From a checkpoint of a small transformer trained on Wikipedia.
Architecture: LayerNorm before each block, learned positions, biases, untied embeddings.
Each number is 500 + 50 x the weight over the matrix's rms, rounded and kept within 0 to 999. Layers, rows and columns count from 0. Numbers have three digits each.

# layer 5 MLP up, 768x192, rms 0.122, rows 161-267, columns 128-191
527547416494531508373457515542464480515546439533559505563482514521547466476574530558449520537462495443501494447540577449519421443526403399485526479604457543587501512393443471509555575528468614
469476483511399574534660450559547489463463519458428502506482510441618402429529487479439426561486495620520479537608513500452531450559627507534466615461494496543522494486499479445576431495534473
495494531504481458532475500523515519493458475516516491523496444440524481500446514539447486528504564461497517529451437479541513514553516491522476520586550498472479532481515442593482428505543515
500574498519402419513473534506622532486533461476479488480454416631571583520446397576439486515558476465457461492517492432427639561556461516470545495463495492590506457588562520485518481434533532
436438588505510492572468476492515485401469517444515349464557477531484484509539506478503499491406489495560454535478489559483399555518477606495495505435530525529489477529478529446393480489478531
518493526557591562494481460387515488479487458500562537470501503597546444457470440426382409482479584515504364652536589541513509641518467514406506482502525552374500565538445401437498502516596505
500550455543483539512504549527422521437512478426430540509540549459538519502462486519467454610498475442462504484571487473436452434491500513502437401576545481470485557520412548446495483470432539
532484512501535571499543492535605479498479474524549491513508531549532539470532489513564467511483507512580497507474483511462444423499437492580443514496496506572561491461468513492426551520576551
447426536485474615504484540478498492447535437504456415456495481463536464425553566557480540512485529570466477488529484540484492525520564480553473490482494494471540532438544443569442484520423503
515424491428451560481492554499460542516437490538480506541509445496547476531497482456492539476467526521476548481506473529509486464638495530474400574504447500536574476529441482561502567569561496
541488417535484458394373488324522463523460549456460512482542612556552366452462607487445563620505523514485506551591453529592508456575550469411493553461564564519508421427470434456460435619422515
550515521571510391436499491546439529466468466605536557455530495545630407482536467521467491553466570416483549422552522510384585473548507476513586449492525609536463428453483437491549523488525539
511464566484508543569520510507504477450455483457470501491496466519503506480529499484519478475523481547448452605533505514522487539448448542448425543520549450504451476502578532579519511371483435
542538508574399469530482454442501422554543468402508501451511563520400474442532575568432458520520481411465449510479387440514492486441452535485480535460606479366472570515369562508490473495473420
542539538466436582552537505447428463580516525490501423498513549613477427502520493487533522527487420457456491376454470496504559446484442519548568492491499497542522485520487424488491456482483495
472515470495449539523600567506474563486464482426468529449424443550555520444452513473446569586462534543476457452515466543501504462511529461514633537425509552482451554568482421494499541497534622
543564487465570464441474536427581537499375613481506436559473545502494541552553437475510553519529476488475535417546533510490502524591554552468540555416509456554505559542492537596480470578499508
509559547484524482458511470454481438433434457545493480483464453511542550473503565539537494473463469538454491513552484459449564534578494555521460451510492495525530518570514442545514521407453506
457546503537533514535536568555529519546508547521532569546563511546513422547579538564459617526495592532537550476467500464522512483435526506532517447560492530507483478524623518520505499432526508
506496508455448493549474509482523477526446526467483585470506560436552560508523490429416481498563535456501502480548611537485516508458494507425562551499472524460482544549478568527559442477438436
472444523458570586428516473473467463549576488515480473462528530530507549470494471484476525454536459476589545512539424435510529495470439512408417470486564498489507522511488454527528590415478514
540474515544526501587486457473532499501433535508507521511503518465481461503486364597448581555438449509462515462511542526450493536444474541461470487476527583496462512526453456484537504565444438
414465446595475476580447458457546520480608525488507514419481460595543525458533459494515437495530562551494469451493567542613456557488499513509501440562498535546558531490403478482503533446480499
383483518529381468470503509544512544541478529463514521470448432521475482568603599449542519584422544552534557472560472509421449512386591581484516568477424598571484433467531412429530495593469546
467534467381490555398561458471552485498506463544491464453424462520551534536487469579382542428550466452574502476448473473430414506529595576487527602519536517429441434569488439530459535512549524
514512550530477560536534567520526516442476564537450522588426508528495463585485488574433480503540549514510455503516470504416470498486441514458478490487444526644516540485493507428492467538503543
458541509465571554450558465562461499488426346500447474498542531507421533486503483514444479517425454500618513352553518568571414580502483480523464540533544617458573364492536400397521505501512458
471463520518501394590474471473485457441539504560532609502441593494509532513495503486488477555416534387505521485471531553542464475515500505493559454491423539403471522468506535452458424497424455
467455469551550523481541516590458543521447505470516521574456426442479502546493467567503446583508562547556524503514585498444458466491467522467445588425500534442473449529548455524441528525526430
527417459490489550475492512521534509454518520430469508617504518597460525493513465465547564490471518534539503512532413490514442353548486475493473479492532446465481495504441448545546485511455509
566510481437467455393535521401527450612613498461519524538497560510573555485578486428551420557535566509588491469448447565513483561480540544417508519515537541626443498471536498546513503444435481
421503476534533388462506530449508515491390519496443550526513466415458492435538490546494444460459441506456536437449415482505490419525529507507511524506552458488515450500408529450438560563539537
454550594538550455459493502404500525546464531536519503617543516498506516492561502473539474545487449508483538522542391518502549534432435525552443527517503455506489570555501537481468538569420563
497523476470465475550488500388466447438461498521460483619584581396612487547507444501532447451465517462532418430444609486543487494533428407444476591501519584616480551534525496489484508503470597
517490491464509549411462524507514551551534525422438450439444504446560420602522514488528467529494507507437522477533512490522545545485405534412433516497494504431490371488509427510516560449574498
490478543497398525508506556517553427450532465485523597532475380509478493442441588580457420517529496464509573571539547568435492477481429537498440531477427527458468525558554596518480601550480553
439458571436463402448529498504474530443473419535550469484466481456471363567517464431501501536525460557494549478435501539555538523544516447498503496407485495502548537562533478492587566349454485
530466491502581491512521564513487529474502477450515536458419474476528617543510556566471548535552467462576465372565489467534562486601558552522489546499440417514460553527462528563575548485426481
543579484501430599508397587500490509491462440507596455477544533503496428485458503511527459474527445510499528480540561469518546537500497512483497497553465425446478514536417489465506440495508450
583504436494425552548549428502465505394519553494522479486492489490644474529470453520440438475496470460440556496401528542465463540536448469513473560496483452496416540550412496543480536447529500
415555510620515529469453506421508607501580559498470548551516577435459461435481559538535490505470582464530416527564529473506485485587593570575490539536491542502521465496460488529523469487475526
540486482507377465409494390493586497506458535489612464572521464405492493511473480488555462609486578595413412483499500466504451554510369487468506486568467503473511602558472525412498513499450500
623541454566524445514470565369466434470436554446518536532527536433505551483530529479497443438551393546577553512530512561588558490511416457492491408479492519520498499440416443521454447490455489
464519468445553531497490430560628544508488601448503531554471533575594513559488533448457514531496514495444527479487476490482515571485497490488421517491459584492479512560552462520532523497472481
448446511496529469579471522545542446504457481516489464542505441424516562500570499503594473546529477423545507502491491488522450509440513442493509579533556508543517455425474495445447502514435496
495350460466436499434555445452399425372518489464464521531455439584507544481486505512504456473382413513480541533542504485527428504479579470560537421572480544509454405444482470568445484465522505
585450522454589566444532546564514514512474535429425393498422473433562514506576527449536541570541486541512407463473504409445556490502401474493539614451563493564442597504465540387474521448511495
497517596522520570468505488535560461608503513494498454537498375384516462486531487518496506508420490486515483489469459547441497518509611522417492542468551546479445489505531548557491514556460415
508432549607511472501477478423452527480496427570480440527447498545538455463356471636432502637524524520542466521458503442481434434511445536481521479412442445619429446470604395545534477498494493
479520410478519522385564496405555509455528432566515486558476483449443493556514442661481548535432525575527545402429565593514468453476395507577397574451475461477471417526455425543468533537528462
510485603411480516518482450463463508504459459527453492507573479552468522475481530541472532447549583551502511524573532513577503461496589461529456441512444564546553516510482461442535527538494513
457531524486484407505556570451501434494376491500605505495462480517422469551548491516546585553561433527411429439480558438453462461591627513405595418537530429409470495484413469529499549513587595
458433541480577533508359525410583496509410377608410539560547511440499513529504546394429452602548410534605486579542520619516448436578490417496442501517543504496519507444490452509588571392551551
494532509515544532523539486467512499494535533470587477508495497492486502519424531489525489561521495413576402508549448508502456476451461504492465508558503483508475452541416530453504486502411500
565533489526533559384517492494605444366579463501423525513482502528495528530500581550452475518565492513408493482517430585470504593479476509475444542485576444534541588534537536446435514568542566
531476399589455457476537609505476541437414549542461439535336462513453489555434452536526576463496411510509480458541527503568571428550541550475462541474474415543529534524481483580452498464434492
505506514398413539481519500375468526422461455574518581543463510500552429514423608526433503557512532535489455496526498412569583480456572592462522418430445426456460537470514424469517466513483448
553513543545487431487411518397533384574509477565474443463392450579452596426447498494515514523554550411475583514552529543520529515487524508466508459574502496464494538458449465504563522430514503
532440477470443571508452380428663459482540541527571525515530430517561400535568502518456579538453574570522516516490550487513507569645503494468601483545450572507494497516474485529424475435576511
473533479463519487594545552525563512518489480520505582538487464579450425532425490520565426541407628517470460486554420569542592457565508570435538476448415557506425494572510482447532405542451464
513546527534460515417459608472576429520571599480438448507475496400461529523596481499532449478558500584489532403533418479509421475378511527546475561357593486494604531476556550504534511426567479
536570465495492617554466580537433495488433537616483536497486447496509479411516470585511455496536460506525536469462447460445503516437468461505487445495410507500452477472426489409521534486491482
564461538435443457483480490475468398486509532501550538566547552516482463565413482444518540552637546588478500530556514494587470508517569482580518610469479497432492552472520450526540402457460476
453460505460479591509559457456472518447555439475510532479456501548414485461487465466449530548530418589575528518564498467501493550478466514559524497379485451597562409429566504525558474482497472
440529544561541416534548572465449549537551530553470508514482522485563434445499433548498463477483433537554414498509549544502539565458548518498496479524459565513569512577503518413551570490491426
562398479428564564485522511463456467497480479576608526602494522437428401473465513558486579471495514459462465596440465479499523543525495457477578436509492551427531515477443495526472510491551512
530414459495592516470381611484418558495503451623483550426581516551515594527418493452490427525468573477427464529575578498504425476490495509597430428498567425479562434486507470455522630511484472
569474495535481560507499545454520515476468513506444456550450497514542485455519572519452566511443416562458566514480508515445579446457557545495522541475443469536501471562473528413491428417466512
398510469438503518498456503445578542504528551512493474453523441532590365422447472353423402480508401550521480437488489553444514572544430524438441510444407604591498463525459551549614521511515452
565455554443529542542510504449583527514485518450580551460530543542537477613540484505476443522411515549459403428493457456476426413491525553430564516534551500560473444487461445521397558641567492
540507429492524526505523526582497462550585461490549551514483375497577430505423510525470511502485491445471525584505575434478623409481512445446584447486476527579486465524537523478439518556469493
564612485413508484452448569492513468513471576414481402466496449632465484602491459481526518478542457521488502499562442437502451587588497473546569505477516553506480503473431524567445444422487573
565537514501503550623599600488476565446432517558406526562453441530562494517471489451423487547447592436420521499557523561451437501534532474461337627485429438381519517503403464550523493529562557
555464456465514443443498512451483485493461433459581432555500444543462554482477513532533544503468509511511477573528502478441442427597521441417497447540410527578439474494444554484481487543516406
553400457482516564477551500462462368515495501476497513494500517483421544572534501455450481535447513543420481518431489544492479448479554548461500391518434581528452596425373454502538569455462605
391460581520466442496580572507499488446461418452509553508360492480452542470503451581579562544482482623484552453530499451477566474508550446465519463413448490563425497555557558421479501536487465
500586514485469542574568564491443549576458501529471475433454562615535469468482554477521514573470512487502542548532508559537397474559398546521491519484520494504483554480553605484495450486538520
444430431554538494494580534542434583469437500460563556498483501415608394421501527530500482574463526479518525432573467504451427546506473501402409568504459469476513478520486515520479402470421531
373427558418539523491552483502532570486529509530434353497448403476473499410453463511523518468497546472548456622563524487496606529463406533470449451509564517495485436499373514408542507496496491
379487437487441541407403508471561453448488527568453539457444542544512502560608580512516473497566407529546556544489478485475496522473623494495532475442496450470436598472391456523503528444616488
511532523551501513531536488473496409430477519509544473475525537493505493479498494500515455485547532545420549437513471483557473512480503451462528579612526480549479504459511493550470440514496579
455432513487501469481531538522549477503467571480491496580549572587504554482547531468509544533493461460547548500443587492427428487447444555513515474453475473417448470521491515546576492494429550
437481550464489429521479564455422481456478474539503486440439567420581491516531553564534552522506493483511556546557454539466555556452478446526528524465551458475402509446589498501443504545483524
525440521498423467483490588547530569491583596552511500459472475406444560493464516496511516474394455519454513521472465507539547459452438490469551572428520482515507467580415460482555404449464503
462481381484545490464505562462568516517495482588537383512381484547552500477511535418537506542412523449469502455552449595533443489538468478415487531474412507505431523477350572547457507486598529
409583487543448543468550525473482445528461502501480587408497545549527479581507501571491558577472538534461484447522506509573510433409424469579558484465473526478561489468490497495445473488541476
497542519436477556490487458550533477510448545527512525523526544564481528522497553463493572466555527520558482467426452511557504446570468469557498567523406547534543576489481466461545550533472465
564480466392541509463618459471495566471580503574494513463484542490528444475526470584531401494441518503409429513507525518561546481620505473482535499440350410556443518510466495429510577455448538
421500490425435489483530549433578481547468562541537428567574615454441518518511369557428436521537523448572409463506614547556442434572475546473439525554418436549471462472443423557514578462579456
431454481464423427584428480582520505530547448437571594565478551451508578406578499508421500430470492482503435519444498434628559454527365519466430495624522463473496482469476532492516525493596510
469483604585422419481494456464486426528479554519477460495492448574505477395395481414423547482539493448508523555519558455506498516578368484487477498479550548430548552526570519449464443462565486
516482520424501571638527458551540510485452538499547568481570464602487521585463444534496449556508439543486519557466496451482499448610622504479435512540435560508414534511451553536404505480418469
517524555495469531524557515513443521479486472569493513442515541548500526489491469495462585547436513576528531504519538504483484503374499484472581502455382548540478498531510592472433517511532375
501500521515531465584521506468443466489479607496430502575500496419444551519463563481589408476467509426456499438572469514427498434452434566511464466447536448553421422446482475553481491520500423
518492442489519491579476562505470501555481535485514484488408460451641518419428550565495396554538657466498486571541528404517518546469499425501533510493521514366510480480489552467502528501496523
467492537510436538436531553565513386472537477532484479560549393537604509570537479560503522516390545451539423431508419432439530506480467443360548590520521518394446504531542450505451442506576403
510469471549502514557571527436556492485473472470558475525404490492515503479413533476429462507418475534499514451468478432455382490647525557473494563413593550469483542520498416452471516447538509
575480537456499575511548400470526514461392491502578600406537457508590540530455518579523455430511558507546544551527547478565450481451483549553580479507504428562463502420391556533375538498547460
468487525383496533403538488466609481476492560494424428491522507444569532476479473498420466490477512455483460420560622453535562474489499504564529451459526440476509554522413551481507511526512497
445541476539426494450581575457565489512451489517554444512520462470471559514462500484472605530505523603559514608511391545565532495445510430505470522427447520482530453532494498401462518511541551
586518471540506527544449500487498509456443520559520507551386509472606500420545518489452582537514462502422471477522397563488509508488517571538505538529438489463502491510436541490488540431580597
472471572437488462469486500498543479420527439567511501551492537486592550493486514523425484565519547555484555513483514426483559507516487561529408400545545532503535517438540544482507540419498554
445502520463418536447460572517500490414527498503475517471484526459486368427444536399471557602541528481514494570422531565498480490536584497516555503471486522469522427532488479414514397410543501
494499489502478458474525492547512495496475377490468545508430483515507547406450493573462475531498507515534479535545520490473494504560477441432499508456461520429472482422494504553396479538478531
493451532473459499461453490491519535571506563586442387499462499464532493526468521574554548433484575453437555443549433393447484429558408426510538490502552535499424442443543527521453551533485484
511561544580488483487458520532461437531549570529549462443424501621476567552466504605560547417498460490485455489539535500421522459555518577424549533520464559489513482423518497447495537449576525
622515397495553545467486541504442564419544521461531496518483493548497494444521505526478433618475561557430551485492513413558586493438525482458555527442481476459479521405513550494500468531560537
# layer 5 MLP down (transposed), 768x192, rms 0.118, rows 161-267, columns 128-191
460512536498484468429456562497517500440585445497596616460551555458491476516537466421459456492539541449473482554485509484513460608431512503587412522501459569505517588498565533474539534446481521
510568502529600479575531543496485497453505480543571499507539544522463454507506525556571505456634596522506564501396517544557557517522489495455469467455559504559497533508524534499426549529528575
580494433525498500538427436471497559530600582523544532566557474489501483514509529426510528504457446510520470517584575485514503526497474534524489463463508515576568536512501589487559525546476503
446477570506527448370494450426498593455501431459412477468553475450488454598506494374405549372496541399455490515551565458437462385530546497445498427612462537514545457493473476520523567383453527
472433505523511560506456505508488501415472514508505518466446451560467493451580451532525478446483486540488400421433529589465424521551569530537517457429516386496473489473518455428479505481479499
518456537531470508647501481453450493501471461588547535564533420442508398397478463525440483597507428646512463444427560510442457507468421528492485500471528555485552500506488514455592487412482577
474525472471571527499421482503423537507545428497476546458489451456548456400485484535426438475497484537547487587468516501492468506502400439494573409553552491503447564487476474444477529528443509
498566454468524412527498530469497456492473479552520553456449391523503503533652554517576473447478492500527511419508453514564484448646501445546478498591546505507513530450501483509506513445496415
461512529555468450515550561448548460515514501435437537401542607496470518572456614460542508534431454512544564456499573531426534587544487451490490509559497476506445588563477448493573507434476556
490526435460456480501463469491561447465493553502477475426459474502605564424471485458561476488523511590462626532571545485511503496505436586572551392497615548500538441484484543501528473525545552
629483489534447612489506537499611531535501411456526557565505513515418430399556492472572459367560566509568546521486456525471523502537458531608475407466567502433533498632528503493546560491561535
524567472436596486479444569475528539504575450470497456482476489488463512522515494504559424442500527545534447480440462454573385405454506501465496484472481474516440443448554525552472586532461542
447439523492514472465489538478501507504551443433467513527472528602540445584479488362456579543530487514512530551467534494557535506506499548374481558484397553515571535485510497446481445530528523
549559488477527577436555455464502555452354593496516543472526539373523549483475552479544408456506499494635618487421541591532544493408438434484500348519450526571449578549457543431580505474561485
507526496489465445460547470527534537470592459504505486499540457398544480570485448506467503513499427557567428500496560492496463458412579527505448474511547567473530610600488500616547527492457493
523482503462584430503410474506593479547466473477532450593494492502490584534617495415457492548466538464538528487444464582468574445435498588603393485461552466448576431481456593527468469455519490
510445421501522559513509480461482475497550528422479591526529473538522488575446490599503478568518479406448472443564536520510563549452399479501547588466497410447453536579459609422353464444557575
509559484502550451552499601438477473476473465499500437497557494479502566588482523472483529450475546463560517517502402507457481522530575616474492500435462497451563582501451467537460501489506531
440473532454533502413551494376505467547411535480483525564445477493427561556520460575438483545502488527472482426400501407547482556549487575472509535543489504544485555503514489499590507477455486
544426473509524545535518546471564527503490622585538484499472499588552519474478523537506494484473538500531493522485393448587501416504576553517455485467544562464569532449528467527477563521546475
598517465459556560587548531442452386575509508529545432532426487584513549506566544448520487562485513480468588519566504456471473506537550482498516504586540501427514449505564517511521490470477466
520455560565433480556504498463515478417497583517476409507552528483492455551476470555542540485512465512510417568574522528447539521563496492552477464487567552504472529529414413452475542413545448
546453460422494456595557517538593544475449468585518567499549471476523544520478532513550378462596501525427569395481460538442568511436489456511568528501514500510552419442480505390565454417504542
554518532437406504463516465483518489429524432568615484426543463419587515507499400530487481574568598497527502481449507523404490481526460554520542462531541525481462414452475474477461534523504484
461535474457599442534526541552567585577512468513598422564558487516458523525447485466479404487558489548566568516469487420536509532448423500481580496451538491514496467601567452445434504529475538
382392595485583570438561495529427586454505552466448475530440456496552507434474522553454469539412513446519360459421481457410463429489566507541506448465449457521533558493488507637511494427573470
479422458422459514495584490522476508498439473506472512510426509509440552486428473538499466417450523362405385468482480426465446560486478533539479469508536465499406467522474476532540476500596451
537519518519484472535490517490508486467450504446520588466462471421534511452474496539441529468478439509392523483455483542599467534548460520526614481497526513457424423476524446488440586560433619
618502438439450558492444474450514465502459446512431463522429518566520505406506438475543477498421489450420460463464452443555472520488479458469547448546525473520497429442537621454552475455510545
522470460467432572526544519531556504571424497465462479464478558546450512486454508413544567530446481546489463473453440540553454514552468509463441512525419567510501514487503528519593489514541536
459523486457530467454540535573502495532479531455526535519536460485510543524480495426542535457455399463503456397410578545494537475455600433507564439486476553547562547517491509554475521407412518
467460466436475415542520402532499493602524496510593463482481378486539511448454544487595524437498483441555569609429481459512593539459492515541512454422573438532599504472460484496607446510499429
408471491491544549432541570473554533486484582536557513572504523454414522397472553536489430509528493438427470518524458522424522459482510466505378520531458442443432446400582371489494496514516498
421486497431508544486550593585513493544409472537465580461437523543483461402464534513543476571547453516539578570543445550519533537506511509530474453514513452419535367583535429445456463488512558
511540522475452498351456398459497470462539372526446554565498467503527505455545525544458484469583511486347558452461477530536580583555509493481544571545529405540517467516560561456601471402524442
517535431498479564524538450621487500513507444555584493555523572479455508475527483436542465570561538531491498463460431460490476449510567426544512531466495534423482463511510442416446462480482512
514442513417491539531493551480580525500497504496446536513409423533547428541524493459506522528517480442443441494463508485439481466480534461467490514460559487613562570477515527524529615480501578
550606440501583481552512500512465559513537548542539440493475491447498552452483485554434530485589476449470508560551503545541455526505660440432498493531459432578542521422489516442516479519457434
434427612427508459564522492529468623432465481486605513514511530531481475541541464471548529507502597462556412549572567481459527452430505536518505566464439502524557502501498471530445479523421565
445421550459443542539562528474484510466444496466505461633483577581474596463494515524486542482542473480579445520469537552506477493482535528537456456517418462494509504588538423459431557490460509
533531486523468572427458509459530570588528485485436543450483521545504506507525483477508537461447502449500580465426529423458479412521455582492460540509438505357486523515562442530531548444489548
485570494452512538526424542583585539462447537569565518479468375532433487623469622518497443479562637519522493512546503513434480430520636573512502565474508538543498470454533548581490569399536418
549513516522480515396418517496547449504394461550444676548489490468473563463496486468469531520465467451460570538503500568557511515510474583492433505530465445486409445556454443497533523595486515
480485558520532536502516317473467522470488459478512530516541522573528481452539537596473514496437462493469518565558544519498461491536495447469481516510511500579541574504571478505380602458500461
472508538380522498460554494555562489510492572492538478508503437534618541569476514519470531493420449463455464393445512436499470575437451503459500513519487510514478425485438462486549524433414548
442562570554601570584502513590459631481495360501461431518499495580446396438492476459533596471435376478393476527527481481509576547550540454463540503561466539493517467455477529544477470490485463
538482386454511553475508485537565417509495568487486549497572475435492483487490525511528360483553539515486544460472470528554538493529574592586475546472579506408529456572501513502420478441526521
457437542506444520538532516516425517492397451412461505475525518502461440389501417446513482496521469537494493533432487467594573534494523420499514450490460463448511388524423507487376517503575525
552488509485492569495616459520467495498524519469508500510540447485409540515493548498473454411471519545527539485517460575503540449543443592453549532552490529507460495409527521519518510546550507
542469463557546445596491611470543512527560574494512529423462479471472524518507493506485539527568510588524461579558444530455502491604470453459538500537465458588440601498482392462494466472518394
463472521519527474454519443457482440522474544459447624505429508464513498560446546497452480472558539428493441562367553410488565545500547479508478444599470513494481574524456437543467521543497405
423541509537448517490510533401474543421565411547464409483432608509412582507487549674515534440509497553493518494472449507442461577514500542481561392491560553423503484418438514522512478499526468
502502531560499551423453441562552420531541482605551507499547434522460582533527587439403422511439559493556542529581595493560440525500564463432468418499375576460450496471504636459489423446506416
501462471523511449514510481434489460481401469502498501473513556467547525511476529522473503535489509578482552584481538580384428496593482473513563581456471535523517505414558563502457530531464548
565437527489549515521518512487620542493527463535496535561475475506497531407468497458509483521564505524513532544586462574506517482612416557528493625438417587516454563535422486410570506585508491
545465461588542561583578589567516611568490533496468510488423495519453581607591543526545448571609429481429599475463577518488517429515428539495443478529508527482490432465556490482500338552457598
441410517534480577602527497476455515496474516486380440555503487526507409573529499452517496439501458529509442458489420546469519523454538441437458455537512503513523547592593532439537471462411438
495562472496408391556570505478503502502508506478514507584499517507499468616446545471454420600490504521482522460405468482534401550518506501511498429468555571480414516515427486485472506497447502
506413489539557458449439560410462503430457604548530493566537512487532485472431503586368546427362492440428445522474527478512551545438477390351529435529428495399489450502525507489480459464483471
544409472553529535462533487483518523436533493474540464486571652505549482483563541476436469509497485493501576473552545512503482521455638517515499456565474478402515533482467495476415536452512536
539568480401458495446463548359532436493533496436449464476615401445413559491431496548521468525480566577408475462498511531538454643479452501504570551618508477490585528490436521497502510519479462
530501554409555549499477454497462390546512516380395533508558605600404567408506560433634471473433459462552612396477456514538525554472509563548555521515494449522463498554610530499521517546549486
516428451450555396529472471535426505512602555518498530504485544484456566429502519464528538537464565508533590512511535492451471476473458480571570448467479348441453601499546402538450545455547483
520517498498482459470514431553566551499509407496462449540457459594566486492576436468527415529433492523330508576549476535571474512459488520402444495516535503500472500537460462524451521493501486
516514467536589527603441526531490574508537456509518521408509597455592523439478385504497409444490483613479484470461557554508463512487522455514520471530466476566472491438553564552520516462515595
493550522576540433448539508575534493464509416444456485499423474450540555422575425469525522477466442486534514477530469503467452557495552545584448472533604447537567487500506483519386539498478487
577550479443490510528524518468576548457533472573492531397454453569520517563449523523497517504556454419542515523503577659450529440492432405621403476553538406411462512436504432605376429474607410
560423531527462535415470481470538466589568536532494404454461578450520384455495552545568545482488509510509503490478518418426419445449454539471513491485516455464513480534455404542536429430494474
409480488509445470455524450463499634610546520542406527430502511554622493441445455402450402393537469542561468519518648478598497551496514485545442442493567561495520425473483603635580554540531350
516347521522463486482561526359512516464506517442433564582532444499498486486461540546519489469535444521548402578522569495470368550409515502482413461452576483577531522444506575587533370476514517
525550464471473481528459503628530461489405456568507527392493438585573591547576466560554474548510482485547532568475528512580507543687480492531396548444520506517578495524502399484482498596529397
488579516495503502512509469454555535598490465514593486439532439522481465537413511509481574447559540543542445469506473453528469517549538552413497552506560496533593385513449524478392490447474449
514527478457492462595529504468447560464514519569515451623623547450499522514433565526345571515465517493391455543490501470494555470519389498324392577496396446463574453536390414509499490546445558
424418550513517454485512490519461485507499440518545455463526495548546490518445457520462562502498528474579502640554470476442501538566516452562556511492485483450417353437469583542518516535552529
518502547490507530427464476511515518458509489498387513599464539501489503541493588456585559428479545483465580603506467540557296529603500461577443421515390563538457507478535471583479395442502453
470491530532510506505441533502564429604540458437485492466514565468527506542566514488482522572538511462447534527494521561507399505463509550437458477503473470467456526573573530499498455491482538
562409578554539457506539419522521517480523516572444381595503468527432583551523525527530496462501404531491538478504501486521593450443541543553419507525513521518473501559530540482516575478630474
611413569442445473447403496514621456452523467523431407519514378532423436512528433419513464444492530460425531562419499480505582444464489475535477444512540388542530533507506457459461511513526439
490541538444511539529569603511492574578534560460508448510476489462490429495472438508445550493505482539528512468513547544466455610432481522516531444528516607558427463470529497491591526487442479
514529461510544561561474553408452472411492463482374560520456610591537561506554469417552445390441502547616611532539468587557458524492501464513487488531465452467499538518537573521520557639468492
491487549505480436494447549475621560525396580573460589484447538537523634514429574484502550547453489562414533534493515523545521436519469502437527446474535473498534528481580524382459517535531524
377526476503417465463454589545442532546509478539544531468523538566470411446462497481478540432551471478484509536516491498531477533482521458494421492441540553457512571520450464521501491509540441
433484436425509487490398434489534505500569519463533404536480517450504531560416459455530490562524454488528408552512457628429469561450435564554561505477449456514487522464473519533456501453432534
455544418538570490515511529529587491490507582446513482510468509546564497446514534533548517521539507443501535521440498498518602517453444512617558555437567556561466529569436428503495517505539542
525543449492513455532497519521564530484509527480522433493605512484455471571509615412511536558524492474423614401621436518476541415517481543573496513507447523491532615527501488454508478539515520
393523425540504396430480473487553441505569503529441491453491512468468402523521439398496483506534485609448476462452455412541494484496416469636470468415477464488490535528473499524463466451517447
523503561560531454547471415572453568446474502454428487474415490458511491445536473569527537546484477486442538542575559429519434426497525438527539428553592506431527508545577496544459478473501536
545510442516557503550499509468449485619468562500468439478408452588645472375479476493487565359487568553583477482575384438473540463408439534539556516545589421563450524360455560458617540500499562
457462387492562532529503420443464579527509430484633519671560472462500513531545579556492327510478602545506583466495567480482575512473489428427512533526550561388524510442508535519485440422454471
483540515443508419545412496562510465465447508494487510572456480437472564576517558475431578444499575534498495481426521523438524517473571676502513497447481576494628598522508492504474565516472465
431341533457402523497627555522479510543377438502498440499416434562494437570510422397437509604452523459480510451436465499584657533472422526545599459534451471560491465478497570369581475482491524
466562443528571545640430494539520597547453553550503513505512539533495540573580532480404414456517423543519501392464455494530578567368596560487419461499439509492426504482457488476542508487609485
501498606422520544483572400527470539461411564487397555510600490634445553470453493482556557518497538509477463467375534501444480520505430476550504529497479567470452583459519491532517597546432462
474574540525484421437495491464537477438547568559441457601493554528503510588539428495486520515506517585524492464567481470501401564377524570568423517483521471494403501529535608553419560494522502
497509468485535441486562502548559603510498519484465378510509521546531446399508511509496512412453506587527519492465458566553500465486425533407481508526448463447478428515481514497536556529462476
534526518528633492483616591577441482503473638432423563567512481523488500421511406475460520508403448549429511476443461463446486354416526487427410635575517462564590454437422557535579468498410529
446497440467390504531504527538421522435530522495478493476516496513534558567516499508499373468546488494408530488467519453504592471447607470526530510526442566471559456550532481544563561567436532
541444527449472590501520462512521532547448422502528453511467526555516531513474594549445560560542487566506547664485547495477598482503498432457481540518549487424456453508490479435544430472482515
503498482503447446386555493490519473598583496431462486478528541461519584637559460469492504494540592532493469449620530508521490447463544501453452540490481471469606566572568582467447480445530483
487531541529477437544512431580567581478594586428467421487534604526498486519497493529461452514611538439462497350475487473438500444499464581463550471539448405548523559576486473506486416485512488
595460482446490542468614559379564481619468590356483471454460441515387491472538495451534635434524609560484524536579452454549493425535448431371481565511524488414450486493529594535481497494420547
523488476553492467494504486576507566524455530483555531614450469505524539497484551549451492496405573468484457543505500561386486456511443463551502577434482499469404463466541485506558518446563470
387503347490533458473426544543485528474474518447481600523574441565502454476492502505494537544467623517561501474480530535521501430347467501567398586533405404440532568461525478474472507464570515
432464496495533482492483389445577497418444548540484433467466428481502468534499533447506499507467478483594531532542447499503456475555429472435522562582451496494530496504501428476508500512398518
471498515524473526563498480414492473517476453539486434497462546551500400482588484479484600478556534470585499478535438445483442581522493508451423431544486519438572490420494464542404518492454470
542437666521464518492535499464488532557488420517504446528498585548483419463517510494430460512506464482432565582468563634495505467475499477504511599612495400445499428513478519537553456404522482
489551497538485424569473509540490479532488536507476515506515508453469598500592502477500606473481404499524497402470414491389511556426540424458466561440484424438557399468531526442422566474524496